config = dict(
    n_layer=13,
    d_model=64,
    n_head=4,
    n_kv_head=4,
    head_dim=32,
    d_mlp=256,
    vocab_size=4096,
    activation='tanh_gelu',
    norm='layernorm',
    norm_place='pre',
    norm_eps=1e-06,
    positions='rope',
    rope_base=10000.0,
    rope_fraction=0.5,
    qk_norm=False,
    attn_scale=0.177,
    bias='none',
    tie_embeddings=False,
    parallel_block=True,
    init='normal',
    init_std_qkv=0.0735,
    init_std_o=0.0913,
    init_std_up=0.105,
    init_std_down=0.105,
    optimizer='soap_variant',
    lr=0.00674,
    lr_mult_qkv=0.7,
    lr_mult_o=1.28,
    lr_mult_up=0.785,
    lr_head=0.0102,
    warmup_steps=200,
    schedule='wsd',
    decay_fraction=1.0,
    decay_shape='linear',
    final_lr_fraction=0.02,
    batch_tokens=32768,
    seq_len=1024,
    doc_mask=False,
    train_tokens=126200000,
    steps=3852,
    dataset='wikipedia_en',
)
Each number is 500 + 25 x the weight over the matrix's rms, rounded and kept within 0 to 999. Layers, rows and columns count from 0. Numbers have three digits each.

# layer 3 MLP down (transposed), 256x64, rms 0.104, rows 142-191, columns 0-63
496489478514536472542536507560501532496496504501538498522519458544497543492499524472512472506508513576501499496495495470532509486467481546480477524456536512433538456497566506504509469519499484
535495505496486509496500527490518482477510483526504477470504496500500491480479514499514511490498488489507529498505509481503486486486486534504548493571488488477483505510478502504528499502498462
505494488514494502492483486482502487479517510536482521502515529535486497496482471494490496488489480491517457492503494531493531520491491497470539494533486478515504509470456542566487560528483471
488558521456478474467511530514505512538449508512496496478468449520526497545498548519517513449472452515544532523542513513517535452502528472501481496495486513514464487461511541428507480455495500
496547496456512484463449516491487483513496506476501467553493499452489504513519525480484480491474539510517482447515562454536472482465474470454502513494504509507543522490545512493487478480518528
517508463498493490484547518487511556466533504475512537466515499510536491513496509496494476532510529493458496520468466511519521500519487486498513529515497526482525483541510503489520510494509505
474528468528540516490495489499488538522517529490497515492528476497514478538516490519493506503496517549508497523533471507505510523527484515489477504517531534504491519537507459516513517524512551
528523494513451556469505446503491478551505514511493475521504501493504530474513507499445493536494460473479457506481457496524508518486525520472477499474481497503493503476488474471514458487474521
468461511499494506504485486498507493460507525510517498491481522547514477490489483507525489460493453513500441490465521510515537497496514554487486465514496449496513519494516532495506499480464518
520511485499470486503495499539520506507495497519463482496437491531521511515477467510483509536496561484543515473512428467520454475482481510506482503526515548493492486483505536518510502521509521
481505505496450502503501498484482461477515480481523533539471480521480476485462494448492499482534491497470513488477481485510507475482475516460489469489476506463497527505480535524521492468502462
507535522454446507484549528535479531471481530529494536526497471524463478478506532547492507490461510499497563522468518515462494449505507476552494523464504474504464494515515508486467519515534552
511467493476506478543484495462487520512468468513529523460529500475480522477485497510488487519509466490498517503488501499475479486482491509525492476481463456506439425532540515491548498456535486
496478507476526500513516497531491493557496512515477474501513482492542487534491566528512545513512513485515473512481485528465510470497508479528487509492491499542507500514550535491489473516547500
451484512540476499536511510451496469467478437578450480513531533476504502486506489479477522508489462528494516479474523497531455503463526479512498517489492492514476539462525552498505461531506464
481540461514515510498515538492521459514522503512505497488517541527481523507492507491492464516497524502512507487486497513506473485514512474497457519496506500504517508521508510464498497511489472
506513508492504470492509472490496561494497449496502485504509540480530526487514495490492539479513486499534458497535462486486477532489516513500483471534522494518483494480506479526519491471495505
456552492529505525537441507524503469535495525507448549510507466512528451519496485538477528489535516503456525475532485524505485480518458534519510471493507507535482553483535539456455509455505465
515493520510536518492490488488517515493445531506526488547497528501537491446513477504519509479484506497484488490508530497498508532474493502520464488478471485513500487513494472453482525482437496
521504527505527530493506510508479476536519520510523510493479526512550530475425494470482499472466537479531517485483524463480470508509481525466476517493461500477494508505465498497461519510490500
502493524488547520506457507497478519508533513492534502522488513475473521524441486481494511504494560465510481499441494506472470502462490505480478486504500488513492537527511509527508497477492497
550506506488527495465508493466487512517518502516527509519479487491483520522449491477544512482498488506488468501514490532508478503480511517485538472523521488473478497517500501553457474448500521
467506482477516519491499502521533516494502531543500521505463540537505476531470512502525534525509478514483499498467457495493470464490471507502466470490525491485474509479474504518529515534471499
471506491484513510483517485515490493504494538530543529501478537496518501518489474490506504500456530519496534489493498482488500537512531485472492468532472508517503488501528518503495500491471469
490479531533495510517509506535476486500490518479508512466493497528476466479487549529507479558479499479525473455512475503501512486528508508484490496513471484526476472523513503468544517520524511
514519487501491485497509495509498479495558526501498522535479490522497505526513492521459491530501497499537506521508464514478526545501523481542479500475519509517513469511501493482504525544512559
477500485494504494530551468447555502472536480444488476481484506496483496496522426487522503514532485484474478492497525511533458503533519525503471477513460503474527502481536516484539460473463506
526555428520505476484481516520476457498538506519456524503521557545439494519470487502499499530511494475518532422461490504530501472433494532507516505464517527522516509508505527520499478524525530
450513522485539530560549465520482484489469539486517478541518500480527510489524510476473518481557515464469506514515467471505456495467479460477553486452441484510454471477525476515528500533520525
521506513477493486477521495507505516521461505514524475473502518473496481514495471491496498516512524527496498500521492501510507542474552469504522492538507527454486516520539517522501486458510541
498504495518532513511520475520476507485506507500488484517510502507513441508479553537476525417529471515486452520509469479565530467518501498513527485504515498463519491471484483521516467529501508
509516509463502519512491510519523546498490468487480492492446477522502535517493476484436510498501539476496547449507488475530522478553537487482495513518483514503486476501470526481527482492474487
542529522456535497517527507487523474500475521495510528474516490511523489535500502511514536486469520495528497471492496470477529475500481520509503506453494519495488510470492492539531508506475520
496476553507471491501475498487473536538505486542526479498491472440491499519486516504521497489542510514519458521483479542527481464493465521505471516532515464508530477445515543471516497517491501
488498514513493492470521492511517520529499516518472520472489499509527518493512524526531479513499485473503473492533556512478505487492468486485550518525494477529466505527486482491490499507535487
493430487479463512471488500473526501451485515483517459475470500500528478480498464509506513525509535509547513498474522480520464464530518540500497520458523465499534465499507495485474485534522506
490485473520509511453520504490517490445492500470524496502490510513447502533465515529516511518501466531499498511448479502489474514518511510524498494522456493499510489502516526512487489507498489
551488547462511481466496517429494495508493500523471518520491501494509505511533501513524550562499498506514564511516527567478510501496505479516485505491517546519540498535525524477519454499493450
498496504507460517484512543549479490518480519484429510504483507537545518467476533522524528452510531521481499477482483484465481538489522524503508488478519520504481491485484478478447486483485490
455534523518527477494478487462542533534508489506532512512471539487435506482505535501532551525474481523478516543525495511526544497467462528489511469523520483507515520441513531539489543493483476
511532515498490487500507506528502527513488521510534499515503546535534483457478462470489491459441514521517454478442519535491503472452496506519479498505574461537473490458457532443513493471539524
477480489506522522485497537496478474515483504503511512510503530503531481503515503486528521510476514507512528521518509507497480494458534525463504491499523519480553516484465536490498503532518533
518462469525510491491502527493526513494534480520493507515536480479539470479460462490504488520493503503510477525495455500477496480550486500514518492477496450487472507475573473566489489507502540
503473517483498565485492548476524477502500515487537506504510486509532489455518504482504503478510525514536543521508482511453498542489522511526505463508489540493456474516488489487489514537512497
475507487511517516465468491509488530504458511479497482500441485530504479478515471461507482536507485512494513444491457503491467516464502493489511503487503544489519497507510522520515466516508527
489516516451498482454525457526558508467475545511488494499546479540528518475469532526518499542517485469480506490465551463479497503494489470517487451521492519535460526452446498480482526500474547
494513447478430493486527508503516515517517483476521466507543442507453552491486523490520463508502487487538466443503464533484519508463531520482591506481493472503543527450482524473506493516490522
505517506499499527482508486521455502506526541479497536502512469505504530539484542490496499507522487537515518453466504469516504483517483474484526505511491538541512507479466500519520529492494501
487493450494516478506433585550505532467538472524446502502515511510486472554534465452476491494492476499435508509533486499531470481553482523527486482497514477510502521530489519487546514507549486
504523467463517503488484553490479532474495494462504491509461509498517511492460452521488491479497506524505497497462541492498490518521509471498486486481468488529536465524494515465490513511497499
# layer 3 MLP up, 256x64, rms 0.105, rows 143-192, columns 0-63
477538475519520477485500472506502479506513535475496538511516492467496506526526486504500516489524541491517499488479530504487516520491495490520463499459505511530511499529519498531495480521536523
534485520545458507507488494488491499515502525509507516525468499493495488509490489482432496522491495556509596504491505520508504492498513530459523486541496500498491526503470551500499509494501498
547517499546496485529548533494499516511500523499481469422478528504464484494512491458506488490535504547523494479529495482490499466540536509493504512503442533490495443524528497498479499490549479
492515496526492488507489491444502494465494476484500485529531507480513508457492499477481458488464459518490480486510560445527523502502475506483539429539476547526546496495540513491454493518510503
523496523489502492520497456524476430520489529542506481513494485485478507499522461511497519497489482488517493493523479476482531513470540500448504519465528473542475514475521502497486489522478469
513529492485489508491485501495525518521482488508511497506505464487484526450484467486493467506477517514474495482483490497516509478573461516467492531520490511496466486481492526505507502541503499
575502513522514483501502498480483541502544509518481505508480533490454513520511514514548493505512488448477494500512471497485509500520509495510489503463510516476491496525511506509473500479476512
518531504452505463531481498493467492519503479467495530509527496515494547506534481504465500502561514545499503491539514544484527534533499461519528502473505477481517494516494486492443488459506530
469489521535492502434497551477497497488516497494525515541485495490512485485531476516509468524526515474509505524482474476523479475434493492482446498487500529481479512481542484467482495458496487
486551468483500495489525496484526515523521518469496491478518481508499562527536501506522466510514505466544467480495544524492528505520482476541574522471475498496537464516511476528463498517506530
503500472528487521509516498479478508447493523496476491526481503503446520500489429490530493511497469496509491455475534539541478489512505507473495535545483514499532502502504501494528500491527513
508524493569458510477498511525533503547565492485486475499504495543506464496488492545505511456497527526529506498551462509502488442508452461488484451506542527501515493454498516514494503530482495
476504513544457520486465483503551493526482495483488478495526503524534527514518485463499503474510467514518450506455498500473504481509517486495538471528509489481508493494499513467464495492486453
490431458545465515488493539499525520485493456541507480479479474482520483507516503471524484516476468506505496497471512520526469502476461507472494453541485499511544533504522516496534541512479463
536516519478498498506536504498480464509528511515520462464514530521506515504503459469531529507506544542475514506528493490498489506470493479535487536480503536540525506500490484484509460488493514
536477501496512505481475526521473544483498517513535507508479496482498491495512471504510435516500535508516529477456514527513447463488492532532487511522482505510516500493501490486481519502525486
481539458483409509496469516501465502524502515503463489487519540480534497507480509511509526489544494531530501477487529470515533462469540548500526491509462523479493538508553493493496458500518505
515503523497508512465491525519508508529472498526515500485491493541475498486488513488452509473468545510487519488528476509504532503493543503537520497517517532489518504514509489492492526482504480
505477468507494529489536492515464472496533480449558531510499474482564516507509504524477499517536512468459513530532526501519493469476523484516488526518548519515488510477494493473516450476467488
501515525525443463513483509509531541488499482487512513518519487479458518476458525511474505498506478473531526443488488472498481498485479472474567441500516515479525501508494521522477492524502510
535505489488512496536471528475471545495502456490512488470519491502483475514478508488511476488524514565515488498482550502541505500477504517536520484474497472489478509529491528511482469519513487
494493525522516502487521532508530510456533477500513513464494471522517526537509471527529458532473518486463557506513529536493480474518492492512495490524502500502456530542499470502475525541475479
484529523530505525501495501523501510518493511519494513507544519523510501485504492502482495486485540473529512514489528515481508494456520491505493501487511507513500519527494535521480462463515524
535543503494510514497499485503478534534456504484475507516550515519507543474520485467473484490465497507536506473534537527491502509491568511543502541501468533451498515492515472506474471518487507
502508490468527489513485482479520493508509477520504486504471505476490494487480548523517490535470510497482481529485499472526497516449491437508496551499525540495490529531487490536526481474513492
516515514450442525518492506535453459490493531502499488556525513515518454478445515523514537512520521534490546505509477507556527465485484482515486475529497451500509519523497486472525478493508485
535486452521518480488516438490488536489483464442470511516552516512496490433528490519519482500505516481450490504559516511483548512510535478512559567515509484498485469497518496487515524489529511
500502454503486531475511466503493498504523532499490519506494480480500510517460526516550526500520493538510504491438507473497524517517514579489487485513468496484505536520453526460531497484459444
465542476512502517503491484524524501506481538509512483486538465514494472514537514521519526506486460487503503483461466434514504515535521484492512495487504528487483506514510517498484553488511484
524506495555489479502500519471489480517472524496474520507499507517506511492469515488576477541522491490505554498490512497518485518519534481517473490535437501514494530516485456504505472470500505
514498496542511470529509468527559506493489516516513525517480541514504498468525485491543482521469505500520481475458478496504513511491490515500507478481474441506497531546512487491484506501516493
493466518490466486520512490468486472467458490518491483515476538501461472488495505496481510511490496479478543480475513486513509521498487495484480504506505524535494496492564525514457464521463482
519516517514482480490546494521540478502516502508510509498535500428482546512463506506503494492514441494504470487478494488488481544523477514546503521502518486522537464531513544518513467493501478
530502494562533479494508488522488526531502456496510474452518524496503507538475507553519469485514517509530551502513438509498515538490498498498477478498492471501509543509478477534502536493477487
490489530567475498478509475476541489521501537504497473516503540485507494534493496508553520468497488522501545518508503502512483514487525506453527466512464460478517493573492482491481480504534464
559542494508524481501484506494472479497522521489500518514516539508513520462506479508491494510523545500547520512583457488501501517496525491482515481500557522480520474526537502503499519486454507
505544482530504492533498484455494524485494524539511506525514486529516542456509488479510468493560533508543516534433458492505522508503519521467529476511548478482490496507470435524503458480530479
471514500504481521495478507502470475499518535529546519541500465544525524496515475503441500517516442518506498486463543505503504480487468506484509542543472521479498495484543499522478511517454544
466490494451500527445548517531490473482461492535567497465490518494524484469507500511490498516502546506484473508486512522530532561477534488506454520483475516515458467547513482519524508481454486
480504483518491497496524450473444503536500469528469508483522496509514554480503468487509507496563548542464520524514530489496520540516508513447487513501475496512485457510528502490450506450472504
519513547516480496467509500507541493499482507499479528479476491478524482495497483494541515479500538485469519489489509503523496499564512486518492499537498498456498503497527479519518483514468474
461517522497488467448488461523506528515525515492524518483494503485487491483520548547468531511438436504490514492492473511474510507478529480473503507515487546520485461510478527484499471479540485
517494504501482480474541499524494458435499469498526513494481517492501451497527503527452452507487511538483492504478448517575522497502483492488496506515552500529503466489492531533519469503470521
523488467509507451478465506521529535497487486513540478498463508496497523461519492504521492496504438438466487514505495535485478541473488513506524505481477485463498523524502501529499503502531520
451479482552521530457548546500447507474464500512532467486510469530505508492505485468489501446508463499518503541522462472554539498467528528501478455509469512508563528529462501504512450496514446
571499517514502475470513521500479463534482459524496476471492441503458564472511463503498492500547498485522545491482470487491530531459528461538551487455506457513521524459444453468505501515518498
491549492481482506466490486491498481494466496489488511464483549511505513494486511479483471512485497502520537448512514488530503462527501528502449512523503525477463518550469532510488510497471488
483516518506546489474507437506489588466521499491532495530512506486521528452552506485507457518475503530478506486500542457487485493528517441505469488534455501516502527526518489452501492470528484
491476521519489483511535499531533460511497524539495536490488492539498478477498504519523517541472471479473482509511487484483513419504458554502539519503506493494502551496494483500515509487502470
466468487519532486525540511471506500502543503539547459515570530467512498500466462512492476493499417492527466513514494495547490487468453545494538525507497477474502483532460527496488501532517507